config = dict(
    n_layer=25,
    d_model=128,
    n_kv_head=4,
    head_dim=32,
    norm_place='pre',
    rope_base=10000.0,
    qk_norm=False,
    parallel_block=False,
    init_std_qkv=0.0389,
    init_std_o=0.0055,
    init_std_down=0.00275,
    beta2=0.95,
    lr_head=0.00495,
    final_lr_fraction=0.02,
    seq_len=512,
)
Each number is 128 + 24 x the weight over its row's rms, rounded and kept within 0 to 255. Layers, rows and columns count from 0. Numbers have three digits each. The size before them is the row's rms in percent of the matrix's.

# layer 4 attention key, 128x128, rms 0.0807, rows 27-49, columns 0-127
107:143170081143150118135130134136148093115136157122128117124096159159133145100122137130102142091132132126150124127096067140086108161126094158183132125102106159091123127124121116163144116134146119157132083117138115119126111148116110151176113143106131145090167155150137144147102084082102146138185136114167147090149109103112109147104128149148116109092147133122149095132159084141146079112135
104:141114120110106136142137146108116169156085114163066087141142062161116098132113155110113097167107109152167146100135169125156140138133130143117102110137125120117159190105155098093083143101102108108095121151141128164113127151138140132148126123129108129159110108088096165149173125143115073129127127111120117119122137164166149143099129154137124117139115142156137128101139137114171119146100
097:131112140145116103110114167127112092118150152137109157111108195130129124138118110141130130090121130093075142160081124164118121168116085134147153157088144146135122087124107085180138114145138199145141118130125114110133122101120131149120137142105160152147186129148152141111094102092109141162143130126140126163096129132117088139112142132145137122114129133111128090123105057158106121119153
096:133164062131109121126136149128139106117082101110092157148115119133125146123124138157101137126128111171141147149096083133117119176135093179167095122117121097099154162125125111103115119135113123107107129099137124166127103140149108140141127107141090130098125155113122169147131156144107130108160133082157111081149143142167115153088175117168114103111137149131170104134143117073141099156141
100:141123165140131122176103105172112139147075087125111147160129095126142125141139113117141124149116137149126124133133142113124140157128166158073060130151135148101159117128092107112153107150141134143109097142128151134121089114120084125095137121153121131098116130139091122117097169153149127077108096161096082146094156159170176121149149124109102123136114105121134152141103174134089110124131
080:155117183113181147116112117134136128104128150081134104121192108119090095105102151157139106136148154125157141147146145161118132132112138097115123088173112097137151132104108105098126179097137144117161068140125138121124163140143148144124123112149114126119117128086097140083145156151152106101125133164098116083120100096140157147141100141119123147083127129148116177105112120118149163109134
089:115133115108151146105160155154115140173104099108133126141132164176128172154135179111190113109109130105136119128107149081145121085112100132123138109098080132136080113136092127123122074109173105162118128150113132109164118142139113119212141135122125116098104124117124107152110148125171138119123159135088119138187137119136134117151165128126137112117144126138144131168147145117108139108116
084:118126144094121156156147105166118156137171124131123148171115115117054163147153162142148079127155130106130159102116099103148124118128106131107144119067134114116159125132128135109116147134109144155127104125143093140074173166163161135125096152125126144136140096114111143107114100102118075125101155135105117140148165095135144139100116112135125102080119120141165133162104168094108131137160
135:144133111122137132116203146144141163123117147118128128156173101151093106159122139154133081139133103116151150108149132102140128123146124104091192131147119096099107141124171116114111112135090114126145131132145110157106129114146114148155146089132121112148092128093086126150180124113090061106111158092096115159075148137159119139111128127149141137110114094141138127136114185142120154123140
121:155176120127134156142155179128139126120130184140087089130187092109126094105115124132093107151122069106163168115166118108126104112136124102123173142141126127108137124148179129116128121161101116105119169118171075143105146118132141109142145099118095086151107133137073124167157147129103099102150143119129130156093145126153107117149149136125155138135122134148128136134092156116147137109133
085:110140162186091133070143111163183117111100124151124130123120141150124169078128131147130102137112124132120106116102121138125116060103098143144136096126152115149139146152074130152162122150128100148176119129159105138139137145150095134123143134125122146156110112090101138142099099140111146132128121095148119145150100171110073106105155123139138118117117123155149148139170151101166147134178
071:094063112108149093102111123135096114141147105159085143129101153125116110135170115148122154096148141113144165086125141130159127172125115127097122119141130174128117179110135106106120131158128122130093126125118075124065122144130122119156137146127163158146140153128140129112146155177151127147129146156113105131131141156111145094114125142156152155100155142151175134096170110095070100149133
084:133109094164086130098139164120159130158153135112107100143136131108115115149167112136143164147143146150095178132172057122128142163116123142117115134135162115104124091147144100089116160112151207132118076119111160142109126103121157124111105138135114145146112103140110156156134150111115080138120118132097149132137127116091121132135119116138108124137123119181165126125076140140085114149100
072:136116159129129145112126117134100152118135182106126151102092116151143122091170126156147110125127130114089125125080108175125152091104113165168124137130109080135139147109101129098121183146121132147166172130146142129094111117097097148151144152169084146127126116124109129098121153092141104153101107149125120162172127159132156115157108116131145101099169116172137133102092166132090110131102
079:110140179135150109121130129169143120170086111138124143122141120170101136139147157156147125114130122123121127121113125184170138134116116080125125114102116102109127128111171133137065106110169103136090109189111067142101142125149095142157107111149120100117113100122124130125139087118129120101126165145132106172125116139137144153141144118121113141145150128162098175175114172119141127129187
102:142137118161115119113108142075164122106135170138145108097146134096213083121129095119070140158107116132140117126121140126124132137138102123150142138175149148125113130134146126138171142130114122084149125094121121124145093091087127116113131077118110125148128138120098107136146120114098139176139117100132152096111118102142109108170141188124126149182102127161144092117129178118159139136130
123:156153144161131149156131151109148088129156148141084092131153121101207091089117121108077151176100096125135139113142110113114112136122159103143121160162124144123126101160158139084140137123125157101141162120129110131145147110076140091098139082110104108132146125089092137160118136128113136118147110097162124122119129114140091097155120156116140152137126150140111150117075148131157159125145
104:163159145164152170152121122129117116130150165157114098112160092116181084084116143094070112166111127100127163124147102116104116128118144096151117174121125144119149093147141132106111143098117173126161132116158099126130156125132149109097118096136137094144150116106111155134150118109107127094147096114168104098127115105137128122157125151092115144086133149145142148137060110124161147134159
074:109111157092128132119118141091147124118147092128081157134130112177127112133100155101179145154137104112096192111167129102120112144174165126120120161119131190166134114175100141123119082078120142122112111135145133174144104115130180123131113145154119104113140173146129184152129138108166133144116115136127132109126127119102098156096162107136089139125126111111144145125102113135124126149118
074:143126116098149123146154092160100123135095141111115149132125146129124156146131110156170133133119142146075119154086145165086148140082109142179106113172133145139126123119119113162154076123129137104109118119127171129145111160151118172151137148131168107135100133143122164126099132163121122086145121109088139156117055149149104170128099112117112082101123093156120130129176148116115117128132
094:121093142111148124156144184072144142123146132106117098139108163111118141093123092107120187124155129114152147120151114151160095125134136124158127132116112112119130165116113092112105099091126124099066132153098126114094120109131117126213141102118099141136143148198135138122166168128135135136134143181145133150134169153132123130118130126112109149154172151130129120119119097131115102137097
077:127103126161095149152132130137157141148137128124064143149150120151144125129150137130170108136161152141102211128153098149128144144099129102126117126091144147153119121137096113125138127125153196137141090106127162146107125123144159121111125147145136148119122111116113151138132138093112081103124102127120124088132112131114135199107121101140096129111119119173130159118075114078132068147110
081:136116136093149115139154151086148130100142135117155119132128135110113144123092114124102162114137133112127104113126146094154074104163151149135147121137096151146150159099164119138095080126094067113081174140119101113107137113141149127186123113125094121076152156148128114126128165141171141147125184130118141155124161138139124096133142129113149161143144143056096115143123133143091119133110
# layer 4 attention query, 128x128, rms 0.079, rows 28-49, columns 0-127
105:139113146141112130176127177127153111149102127109109113125160126125124126136157121178135097133119134107142120115150128159141090183136137117105114128124133133051106130145141158131113134192119127158125134149123086136136133095127138099155150137132130155156108065155139109158119079106085154152147127114153099164137169166122127096127114123118146123102104130083108171156163137120097094136116
096:133096144100096112108104099124147152124142142186122124124073148095115140157133132122148155171134118113100105158117109099160161097125106188182120112109127135174159124115118099107139098089150098109118118130106171125120110108118102134131156135122111115134117141147137129111139146130140152175142086164116186110107075145149139143117133118138110106185125145141112121113079156119162146126118
107:166127163119156118126133172100172133114108140113124129126113120098142219164132157144109126184138114112131102114117113148094125131131120118134164169114156141069127115130173147147104100129129099158114107125124108156149123145133112116155117122114107117169132110177141116096141103115113079157166142094171127147141177159151121149105101128119130097108100105115104115154147118118122148146108
116:084155177138149134116111080140075137153129147130121136147127127105128119107158139107103130121091114157142139127141138140128129096119116126072127103132129156149130118129142131153112123135138163146217155129121102136110118111118111113100130157119162107115135125159105134139087118122106126118105133031141114168105152160117117140129147120150142102115119119158132171193098136089127148140107
077:124111097138124147134121085119148138163151147105145098124141134111141158090129119121092109143142118125148149123108130103123115130146147130130122114143113103136142140158121110090135124150082121143152108127125149135149109121138133133148144112134145148181151164115125108176153116142074118095100182113131110131139178107136120129117208130106155138145102124095104133124149183097188112084058
086:116186098149133151158089105131131153120113138111110143111160130096150143141130141137155115146049128127133138131149101156101149095108153132144108108119136168139128125157155094114119147083156142097117124103079166068126120150110132143131133144109142126123114118136117095147066168111151112108125078125155119125114115133155132115090160120132124149135115126115207162113143139093132121133149
089:124188121136126137127118139167142134125100121164086109129169127083120096134162152133155119157105090130154089130150139115094106152124149111130113114131106119171137142121138130152140148115138148113134144144171127125171177137097141109125141162138124117134115154138118110130159126150088131110126160149122159091120095148142128086140089110182115144108097110138147154171159163110143043132117
148:121145184116115159181164138171111114131128119155059081138144126110111116075132154122166132184036114102116139118144139147123105123121140138152148128090119142141139124152121156111150134125147112113139128148129130128176170154140125113100143156147100088136098138116107121118093137150127142112133162147135151118139095149154106113131102089134134162141113136111095140113109152106159103120127
123:108141136106097162175119144129160086118113076119093131145134158100110178147132128156148143121137104107063157117117127121084115118158126162164113129083161125101159122139109145157145145141123117112137146143132132126141148159147104109128127144149147084143135124120158097109112094168148148159166102145103158136164123113127080094066124109125131145153131135115159086128138124105160107118166
088:157139132123131104117181100153099161155146136180109145125167080155110120091107134118156091156110133134152124127141082119125128120117136148092143142124108121170127117121144117109131156109163120106130138113118112140116144132112150142137131110107122137144138124106111136085113128136078128122124134115160111121068114159191103165170112140182058154109115126125103188113112112116154147140159
075:124125137117129110119124121115140136143156156089130062115160089129124126138148142131136139122162114145151158116078161101166120203130152110164116100130135143149114128124109133121143112130129067105131072102157143124184150135089119124127136139138140179101107138145082121164139156121103143103158138123139122089151140143134114106164165138142117138195120150100161143119150112134110136121099
091:092109139125113104140167147149150165163126152093130150158130174161109070092120105149126092153142114139131109159138116112142112166143155134095133105151087132097123147119130136134109130113119106153128094127107113118122136100151077139123130114105138131122091115130098170200112184130107154131133107110098101143075136143066123117134139129135168143135137159125138176115130165136129109115150
087:136158149106145165143140128127090119128108129133145080134177092173158089099103128119128102131126122114168138157128153084120123092113141058114134144170142142155119119130180124169144106135140148122118103115137129157134170135158100130079131121099100123111102156122128137140113151110105121093120116117105124127082103117159123109131090132117178155119132169144075149121102149123138154101092
079:117165140099097127146121139089161110130125112133098105108139121122161114143178091139153122100119079141150122098128126098149130155127156137133155092111129131131123108144087117175109129137113199082131130106120155126156139136098122153137104146132120124165110134120174112164112102141163090108124156131138150115099119168099059096143150128157135128157123102156143142105149153123143077095107
097:099099110082134110088131132159101140103107133112156120112140088088115140173112082148118134123197136173136115145149148106154131109102134112080116117146135121150094169116137131154125135146148131125133150121148082152121122115141125149053159078131148142106109128130089129148133114123177113134117106153146118147168121125122120131183120141167138134133152140161162132131085137117093101132108
124:126137168126163145112113120170068176166163156194134109120119118110113081087123136105116092152076119130160109157180136141167134118093115122099105155121108137154115139119166130100119126137158152126146133113142140175144149117129153130132123120123109130133116167117119134097125179136114147112100142109126111099161103149136129119169106143126099117106107106128071161142121117114143083139139
115:140134198140146173131125135179117154162140144184111113170139147135122094079132153115148096170092102112145111127151124179121107115135117128096123124110100135137134106155168144108117124119153163113125144121151134135132167114133118115155114135145110123097106136115096117104151170121129115090140126131116143145122102157112130145171102108125110106073115119134061178160105157125141130119094
073:131097174132122132142100127130154109134114138111122098112100123066134120087160099127143146134102129113157159132126093129150132108110114155144169142091144143112133147140157134110112096131130114128101123118117106108133130138164084127152149149107159106112160090174125146111147144107129138105123166156155168137136165111076135103101069134151166127181131145146105193114119137117077153147110
082:152143108128130145129116076108109184138125150129141130131145164133156183145118183131129092125150118111126112141102175103104132148131074084138080165115107119115139115127143095123106124117117139132143085106137109126124119188159110135129094128145135122125113093172178137089165128124090118093135128141118111067111119141136128134078121144112084103128134151127154145117138098149119088125138
097:117089156090136133163135140082125130130167100124150127107088111106104165143169088151149173088155128130135122149124101114162126135130142123139151113084147069118119139124130136132149104161091130116123108145107155135167141121137146130058132140128153127154137109152187100119099136125135116129116150161123113127214142117110142126111129119115161158153126130110168103114142104136132150161103
083:173110146145157127145144134152119134164128165126153106171142147150126103052111144121126081163141109124137107121138094136128107144142119141076137113137098141110132144124144108118087127113135153142098098134138113138100126108189115123143136139108126110105110085150088157150154169103103138116148102107137117169106133156085159145142100153113143114079144149112102185150130160156132097105125
090:111122102096126142155107135095129099078161101115142105099086104083136174175168101146116175088158128121130150130136132115136147106120125128175163164115173110122131124120113149138150097140090114125151115120114156119133113147098143129117104164132144113160156128122150079091123101135131117148129158173154149128168144092136110120092096128115154154177106114143146095103107132137116165154130
# layer 4 attention value, 128x128, rms 0.0873, rows 0-31, columns 0-127
103:149145177099112127123114161125127119157150143112124147152118193125161082103152136144102133136096134134139091141117061134136126165087142116120084147120131158133112132143127116112113097159161158163131158142093103172134146120115103133093148126129138134095118100133131119136115147116061148148145102160154115110126116122115079148109158141119133175107112128116142158097103132112139059127109
092:116104089128140102131142111126134102128111084152112122144120090145098127145111125133120139142166130123124147113137189103112130144146094182135163149133148111149132147119145142130123186152117130108139142131135102089121111152122155130084114172121196137110122130109101099150130119147160109127148127090115114144148152102134176124120149107121139076188125157138129114094210095153131137115118
097:129133095118128111125140137135178083135111100097134125142124138168119135139124120088117134126140112145133109094134152158078131141163118148114161145087204131143131161126137126128107140130088164115116139107113133156090106154114127107110160130147115119199104147115132083126115129140171086134172139134172149132142136126109097095097102134182179099160109134120110096146120103127148109140116
095:134109121146128134163128133130099138125166146107114119114129130158131168156171145140127148139105112136158095123154137107163135154134098094159174136128160124139094171129129154106108122144110140110125113130103139151123109123094138112131136165113196142100114110140119063157111123115114116102114191131107114177127166090129102088088137139140148167098109148121150135077115176131139112153092
120:149155122131136128101175113154164120155115123148135142145116174113141087092121139134116104130135139130096140150099087158128119099102169156102071123162087132136138101128106118136138102152144127155181148158113084142141135151164086142106144113149119121050121104105127160143127148130105125135147066099148137076119094113099121173148132121129114140142133111136111154132134097109136110102135
075:120110147137130119150151108106154093157147145136139130181139089128142124156117141109123136134102131107139159131131135100150136165138119121093091169132117121145107129135131107067121189105132138127102106116080131146137105149152112152106109114093136163137161064123128128162108175104121125106139123157139113091152144143183130143120135131077111129107126113107154144108173080156131101115068
100:136125114132099116121185128147160108188145109107121137169109177159135098129148128131099139127137135138140094138134123157114119140147129164148136167107155130108118108123130131087132137174112111158152138156085122099122131138145087119085166106143143151110137119103095067126116200125115136142143091126147119098128149135107119128098156118122143118133118150116116120106160157137109050132083
100:171154104083147133111196143131134161111136088165136139156089135121128148115130155124108120128114116118099135149106156110141121119096119134132108173119126094148127150127135140100116125154129166111129118147097134186118102141148121134128133137184171127086129127127150123097133122129088131143175119088142130101166098085127101140116097132181113143115114113094159140172140083121144096108170
091:109109127128151118140093119117126189118132090151120130160139131137111147121106079168136134153150130129129159139118127124103124137121119171109133129173119094109126151136156139131127189139127125102123165093127132086116109119120131136153117149135142110064126132104115107095145092125138120141150075153112100116136121130156174143196174114073087105160146133135142151137172095122144129090151
092:166152090141137117090191164148122148094103156130129134107125134101137101123124139168130143133116127133130120154102110165107128066070149137114136117168090145163125146113130113131122094166159100117154108156130126158120125132142110129159130108159110102111077101087119158136142103121102109157121107102136164152121090114089097138136123124173125157138147092165132153153129131104146133109174
101:144137137131150129112147117176129142139150115116132112109143125120103157145200107096116115124106134139110119106159108141121129149127130158151138141139116140109101145125158143138123142115137150145176126159147133180138151110108120116120133154128113125122088176159113141144132109119163082127114128071193119141131124104118067125099094129194121109101127089116100163128104127137110119174061
093:143130148158118140148176131146138121146158122087124139109135171129131138152194134106131115115115124144144075135143093152123125152125167074154117104123131140092110115129126122118144090095147131177127112149095137098181123143103125118135150139123117144103150110162140102144070148115116140101128157124122122108100153134120091124073121118103117155072114139122114139123090175129116086179100
077:160124140126070144145115154133138106135155147130127125133108142155139112110135140116134141107112117138143127145111155174143133137112149108131134075138150110105141127125109121099111094119135142129092129091133130133043107124113114114188154107151115148161108054138133154138141137114105131130155119162152151107108134140121113100140102149118155189104123153099186080107073153121119123152151
114:145117117116113124144074126082132175117176178130121103133139064131138107113127122123130159152104129143155090128122125161137135131134123127075176143164107113145111146135166109104107117150109136082120158116146125115055121125138107132192120119097133119112144117089104128140146125116085133158142138154149145133130118127149115125141083145093141124142130146154156093085128150158147171126150
096:160116115107138116134197127119141138146142077163130123179107144136117164117118105160104120148147128107123152141125139102136114149121088172131153154121127088094135141124147155086129190153117149111134156122110153121107093123138127126132146149173160132105144129114115085087124110134118125131189106132127102117178137104131149132173151129124109118141129134089173106151168098142117110082161
090:119130138137156136108079109140091135119093116139126131063147134105095135093133109107118090123144130135079161114143125109144130131132140150177103092122119173120135112122137128162148111097131104143169134137171121110197150113085184125102103140129136122147132176159133170125126077147149140162104139065113123121131125113126156148134142114127102088151151128165109124130138136119130165150132
101:148126152130125142155150073130136142154165138116128117113145103135139150099147130060141118116110111128138151134125115162117130122131145092112157120146129098065129116133164115101123120087125173138134123099146179152101137140104088129150117118122094140116137147128146166111082139129125125088162118134141123109141139110160091139137068146097169149097105136109171085125091139159124154148186
114:090123119127153143131069089118102185111135104167122137123126130111096130140116115143149116133154144128104142133134142136144126124121134125131102108155082122136141097130137147184153113123138139132133154131183110076139139144144160136130084179125155133053143142143118173135141095142131144123100109099106128116118103122143166162134130113088087083159127147170079159113149109131130163126145
103:152145060125134119105164125135152098145089160137139122124109111131144066086113171135116144131136125114119118148113162127153132077104131136106111148131130145203137140117087121095120120179129075116182114180111076150133133151163101136108137099120163129118132115097113133166130167132112125149128109104137147116130108092109129147124101134164152139162134132156123136096124126133140116102118
086:107119089154121127149143129141093165109152091143110114116123116147108176175127101131151139128146120115140146105140197128100126112145102144182184109131153112108128152115130146150149156094115107109104122105163149115092117081138137106193139142160120108174091142145092089095150116128163110113105123117140133198129127143122154091151140125127124128109127111109115109155140149119100136137119
091:122121123130090125130152157121142129154164132102117144164121185149153109165139125144127153118110133131186105115131102149109122177126133130138112152129156155125112141136121119124134119153121144154094136126087115133127134139138111125142155136148109150125106045144116061150115169103106119122125125188153124140111131169112127104099160127103137175128116128107120132087126140110120054129066
096:129131144115146116136148094166143050161110124087136122120154123116122147098157123088123081109123121131102133103151099107146136171145128124129121087098139140127122122125133135136120121099135142154176143184140135140154156122103150115071137141122121134160119184171157138156109125139180123101139168078134109132131149112098082140089104118186141087129122132138113111130105129112124139149112
083:141143167132090127106178140136138112154122136127141120146114157122166090133114160145109162116132138112145149133118140136104124091124136128132097153119173139115129090133060111107126136146137089155103078107085143149129123106169101133129145051157090139155149081126120100119154199116102142133130100167136118122119124150128144127129150131107145183106118122091129117141131139127117093115094
087:121104171132115124109037118097098075140113148118134135142140105091148074102113155124107137128119156131117127112145120080160138165144104113120078150117147158139136100131125119130114135121125134142111116116122129117144133150118168154044081128081133154150168137150150160146136162139143148128109161141096118111131144100158154145110150139111125106130121159143125153090140117154137126137104
094:114112163122092118150152119136155102179167116128136144182105196157144119128137141116128126108120123134137106137120117148146113177142140117085108134120154097105123115140119138110130118163121174151109124126081095117090124151137092129108169107150130159087164069102117092146106169112083127132161126163160107101137141140123104144092149128087137145120107148094144131118126132133134085120106
093:110122079131129116173180132154146119130139073144133163190107172170123144183108131143166112122131122114152133127111158119122116151146108112107132122137127103131137136130131147149151131147089156113111129117100106104108091177162109119116148168155152141063146072124121109150096121129130103076149130130113127121131126124095143108122152130112115157156106144108109144131135077120128102092155
096:147112189122088134147117131135129128149189137132130151150127160127157128138163130105129110117099126138145127126132097128143125208106130089122076111120139123110107143136113118122129102095144190166091138108098125116098143113097131114141142136157135157108141072149132116148120162104088126128148117151173101134134125144145104124097141127088113192095119134093158150117103140115141088147114
088:106104131138136101160113122113126074105094125134110121151141082106120120138106150144120157135142144119122173110140170094124140169155092152126141132141169110145132128139141165101114174124133134095126120110129111110117089140117172124067085153086165144152155113107136139150151109131156116127147143151104111111148177136152167132160181112125122095166130164115129100104154068143132134111119
108:100127106118141130127090110130176143105103107147156148115123121138133109145112135079173112120133127131120148103113149146117137128133170103100099105129143123154148142142113100214131093075116171125128140087150092131091145163121137132145140133134099122113125112134147177154135122125159094112132113114159144111111087145147125126097094120125138107155103102133087155142065082117169155140142
079:096135146146115130138153116152134148154109095136150160140128174161137120128077102115160118102145123124130186130106149126071113131135157124115108082126144134092145118132109098147157152096105099140101121074133146117151120120163127133157148062148054124152131113128138124076100124141143139120134082153128117108146120185130165120128153123078113146144126125128136112147117124085129105124143
093:084132146111135124148040101116121134121161159100116132106144128102119123108127124082146104129122123155104060123150096126167128133142138112097135117103123148170115109133164140137137107149123136121140160160134099152143136131129141115102120143099140116127144158132145152165098111146120158128103160144134155139125141113082076142110115131135147073158123146193099110117130158126133194156128
094:114110137137117124170092155114074108131159136132114137149124146146130125118098117177122141133140120113151120121143159086144123171130064105140163121135140091132130154128148158142115145163107136119103126106121113126084117107125155114124134143137183132118095112157105085132128122120106109079145149162117098173129153098109181115159209136139117162158122176117144126101156145129115108116122
# layer 4 attention output (transposed), 128x128, rms 0.0879, rows 0-31, columns 0-127
101:107115151144136082122120174149108152157152146137176099156110106187169122115127118089145095124154130149177138136162180141111126128150146102063093104131119110112121091136125119109115157133109162137149129127157102127121126099096133123132115105103118170140132119133108129156114136097093169120094119109106096139116105113168142141174105144110144095102124163115085137157141140100135163140120
094:117125115143126164122136083121168148100143086181109134130125135083124132117102141167149123157127104069126122108098090133157106140105142132130162145134143144107115116120125098149104081143134111124107124150134134129183129195186120152166116176148135116132129140123108109129160161147134123156166134117165143094109122122083100100109158102112135159094148108154159125113113120136093102115143
093:134122132128102145157075121139141142159119111139106164108174116122103131116171139141109131128103116113122107131118069102107160134140102128146116111166117144124109168169144130140137108123137069161108141162114129154147100147145080179131125168138108153117114158145161112158150142113127127141111106071143117095108155109092126150115152105108109124133123180152133164140105118117124050110127
094:163126127159164112104120106113106155151113131160158157131115129145149060140137137080155132133124136094134109130135127149112145113120139125114144122135114158064151122151148139109113152158130091169138104131121112124092136129136092150139107141128125109112135167122100143145170141111112136156058161103165165130103078169145105120123132094091122068097163143122079119133119146145142140112131
118:101133158134102118145131157143153100126146138153131053152122127136119132083115106146093104151107125173131148110147159136155088152144145144102098115100136103153069103108107115132124139130143166097158163124153133118181116098098148117127160101130117139148107088149116110137080129129130155101154135130100079142138143098119149136175131164149156133146114116086155129138159126094121151157099
070:131104097138130105088193108076112150129194126123199151112119091155202126133106146111165097119152145105150149102138141155167098128097153073126130122106146132119132105081140095112119091143112140129124151135127102096154138164117157112150133129126167153159140121137103107152141136093106113135122115144111128139120128121140114141131142188101144123118143126111130110126128138123100129104126
099:117095170175122095118107135161125178150172113150125122156139122128135083064111110141104078164123124155122122097120137130150105156113121096097092109137132151086111106132131120159138152135141138164118134160174133133150082145129135151190129155118108170111095114137128122134125143097119149123153142150143119114119097107109138175168090162087135112099123154121118120139132129094163118133126
096:087153161174097154125119121117127105134153101130159129128135119133113097105129114137105148117115144069130160133146130108154105123137159131072100109135140106131102150136127124117130099202152108129150166157141136116148122100110127134067125103126171124175113133138096132157125098171124160102118117096080089125121149098139162171146157113140134109102137122103168148097129119166097129148138
092:137136140122132192109103132138140109069118100132103133152118123088117151108083112140149129121152118109139139146107126102164125160113149146127175159083155106157149066090106114160121113160113175143086124170158144123123120155132113146149106150114127095186117113124133104117128132121138116128163132136116156121118128145099111124111143141168175157111132099167127090088144104112094128143152
091:140149154115107131136109146136108149137109142138143109119095115146103126148109101102107178150102129181093146151149148120120141112178127187062112105127119116136111143150100131128116179110168133111132134096120095123131132068118124124082180096116097144136129139131119115116098130185147127118110172102144094146148148143121164114158166090167152106155137104104127124156120151133118131108122
099:149127152129127124186113131145129153172133152141123106106156129157098114110164135077107094170081135093130126115134096203113134163135131186142145119105117124067134177146140130136095103122126075135132147097129114109083127136138102126092124085132096133152122170132112165139140115147110133116117136124127148133124130114150112101136145128117132087133123103120105118186116112143150158129158
094:098119156146136072145108170142103134174140160130149094117145145163157059085127111084112110122130167143114104091123167149119122157106112104144114142122105177090127122125139159113136168111121128140169121125128124118091119123138137088164101088142122145092139106135129145135134110084092151137113151152134132133125114120162153155129088149104149125131125149106116122126108131126184156182126
080:129120136153125088103104180114109170144105140094144143154155145147158109125126110114126121122136144172101126149128156101077160061121103127109062140134115119145131122165131152141172213129156145132149145136144155140135110120095136115122112093097128159135133106147146134120131102092114131169089124083099127130140118143125128169135123132142132080149139149119095128117121149104146093132149
106:158138110125175145089161114099111138105117126121155174135102116154129164195138143073171113138131148168122144169161125131115166102114136145122109110153134137108118088146136129173133128113182122166094125113078111138113090093122096108091158152085132099168106140109134135113124113143128111138120116089142144137134106155115126125111161126163121103126142121142108098139125138084093114107135
093:118127154171119160092114126140130136105130084130126152138137103104112112081111109153136139137135136083141158120110105100167112144105154140104128140117160103148135121127100102157150092209147149146104153189181162131157104140117118160134099153108155119170091122141114109137119113122136115157169106130095141094135126109089109164130132129113135135079139126155152103080146103134113122139144
089:105150115103114157160139124152172093110097135127080081131147154142103162147135127161141136143133099093137133114093120150121115136130119162146186141107097113145133158111112145128094074100120128081134102082121127130119162148158110102129115124174103094087163127115128156103125137184127128115160122142142139129110130117144140075119128088131128181136118097128183138131133120164134160130134
097:147145153150137103135144145102111105148083165104141140117160115172135126117143113092160100094099135154086101141171113117104151097109142127169096113145121126139125130144131141123202136118179123133125178117101126105093095085131107089084117123126174097142128106150155151132142083114110103148148079125104159121140159110119105165110118137153119098143155137143131121110119110131162135126148
111:106154107127137167155142121128187084083137119125084087173118163095115143124126133154140115104135132109142133128112118128154115145105140146158174168103143121138102086109133108128093108128075137087143097122104152126138142151146141099135128114144142083137129101098118124105130128159132157112173142158133133119122124131141132078097121144171147181124114085122169121092142104121108162170150
101:136130122143119117104160106119141129108137128173166106129087118143135143133114146137120140189086108147122143120157138139144099099160150126084083076147122136098078137136104133134099128128179118107145157106119091140187136120114150124127184162132112133106124134130097134139098157170137142099096149098136084144139115131112139113172165117121118112142135124087140133156127166120103149082089
078:147111151135116137136078139156128138123084123111048160123151156064059109112126132155091155128108128127085104150089108108118167129122095178162153149131150137153162136142133142143148163175131094143096115151137157149099099125156122150118123121128118117134103153129147139111144113142160126134133136134143172109128142158107109122104130104140112097134120118147104113117136126144168082116157
099:124083150146125072125097171152111177172151137121134139141138137130155091099133104098111111135148142165153120125123160120119143137126088083107099132133143145124121085122147117104131186153107138148129108161153124144123101134120143147178132113097116179138118135126128091145136138063123162135088143121134126136105106148126126142138110175106147095094119179124088125152118143095155089131136
093:126126111132106119180153124153151129168114158154129092086166125162133135116165137110138119136107119097145126068128095182107082159116122129153112143140087105081127186128115141118129089099104093119177153091149117116142139157144104118131120127159119138087132120138121145163135139132106104138122124113131140108121145090140111109123126100084107155126112148136169193143098130143144159151126
088:118097133145119072087121152126066163157149141097143130129125115132154127101101106155119110128139115169111128118135177120131122114149110089105081102130141128157137117114123118110150183136138155152120156148167137121134127109088187148147144132117142175127116109134129101111107136092136140110115123174110098165151119133127146179180099178100106093125142149113096114133131154128159113109109
078:111119066117144124110195092100130137122188121124177127132114120169196162155125138135195096115170110087165134111138134148134101119126151069130137122140115117103132123105139101103106083076095128100128106123123124118143179175114151114158116147133146140114150124120106122132140163122097121118137122154140107122124117120156115108125111143090130150106119141139132135129117133134103154123118
096:123111132174133087108106154122125156156152141121156116140164122139173089089117109131116074104136141146144137121149158115128102142096125073114090135121138139109106081120159111123163157159112149153150137169174147111155098144112135144161113124107143156130104088143140099138128120070116165138137116120099114124119106106139120179145089187114130126102128169125122142118140125080136107153127
089:128120134165118136131101143125179109114130115140121113129149139066111052082125112152078140109117142124123134143122131088155129139105130118154135154126181140139098111130149107106143153186102125117153120190146165138177104134129121166148118132138151125127092120153155077158153119095128160141145137117125126090119147115096114122092122156133138133103121156124151136088153109104124086155123
101:107103132163138069127114180139109162156137161096166121135162141163168095106112114099146089094157147131152132132128186143104118124087128101124106142118130107126132081114171128099142170152107133145158115150172118116113107128103152107146092074103143149144120107129136119143141100077098159128101120120094132135121131120158111149142117164127135093109128150136088130133121134102148137148161
092:114127094122134155080145066117148148097138089162134152121124117100137147144117152168175114119147119069146142117129102124163103124099147102140163144125125138135148132129133092114110066116096126116111140131129133138175171203146133132164118157155155146140154127141113100145145154139119096162130123108145126099107117136103111101106127122091121170101157107164150141108117131146088101112124
103:108126094101091131194105153120185078120120162115108109127159166107120154132145152151098120092104141126130119146127119127117133139116112142207141135141134135140075122124159123101121124116110090116163134150104145122153110139141123130128145107152128120127148117140157107134157113134123168095109110091099114129131188101129105108091153163170133130173120141127143160138122086101085099143137
084:117105129124094129134093180129146107123092147080102119115167135096133125107114104174096139093148123154108117135087153074126135135123092097163117147111162113206135110098115136141166171134109160118118141155149163122136124116122135142136114131137128131112123103150183105125115120092133124110151094158100130130123149106110150152115089173158136144154103176145151143101150123125152096120123
093:144164115121144152156160110125139100129133149144106119124114125167134141199181174102133106111107139139153133119166119164102120126135124113116134140119110155088103138159147157134111101089105115113137097111073099140110135116140084098109165136148126105115129118109150139135122168135119122132126121105173126115100105109157155084091121066151095183135092131135160173135144139116131140138097
094:149114109161158148094120136146134170111103103135112158151119133104128118133114113137173130129144097096150133152124130098123142116125143128108153152129167110109159090147122123106131183170091133125129101182157151151142148156116108180167090156093129117121114146122109118144140166105132114147114151107153152112093094163116074116126104097111125100080113141160084126088132149138119093089127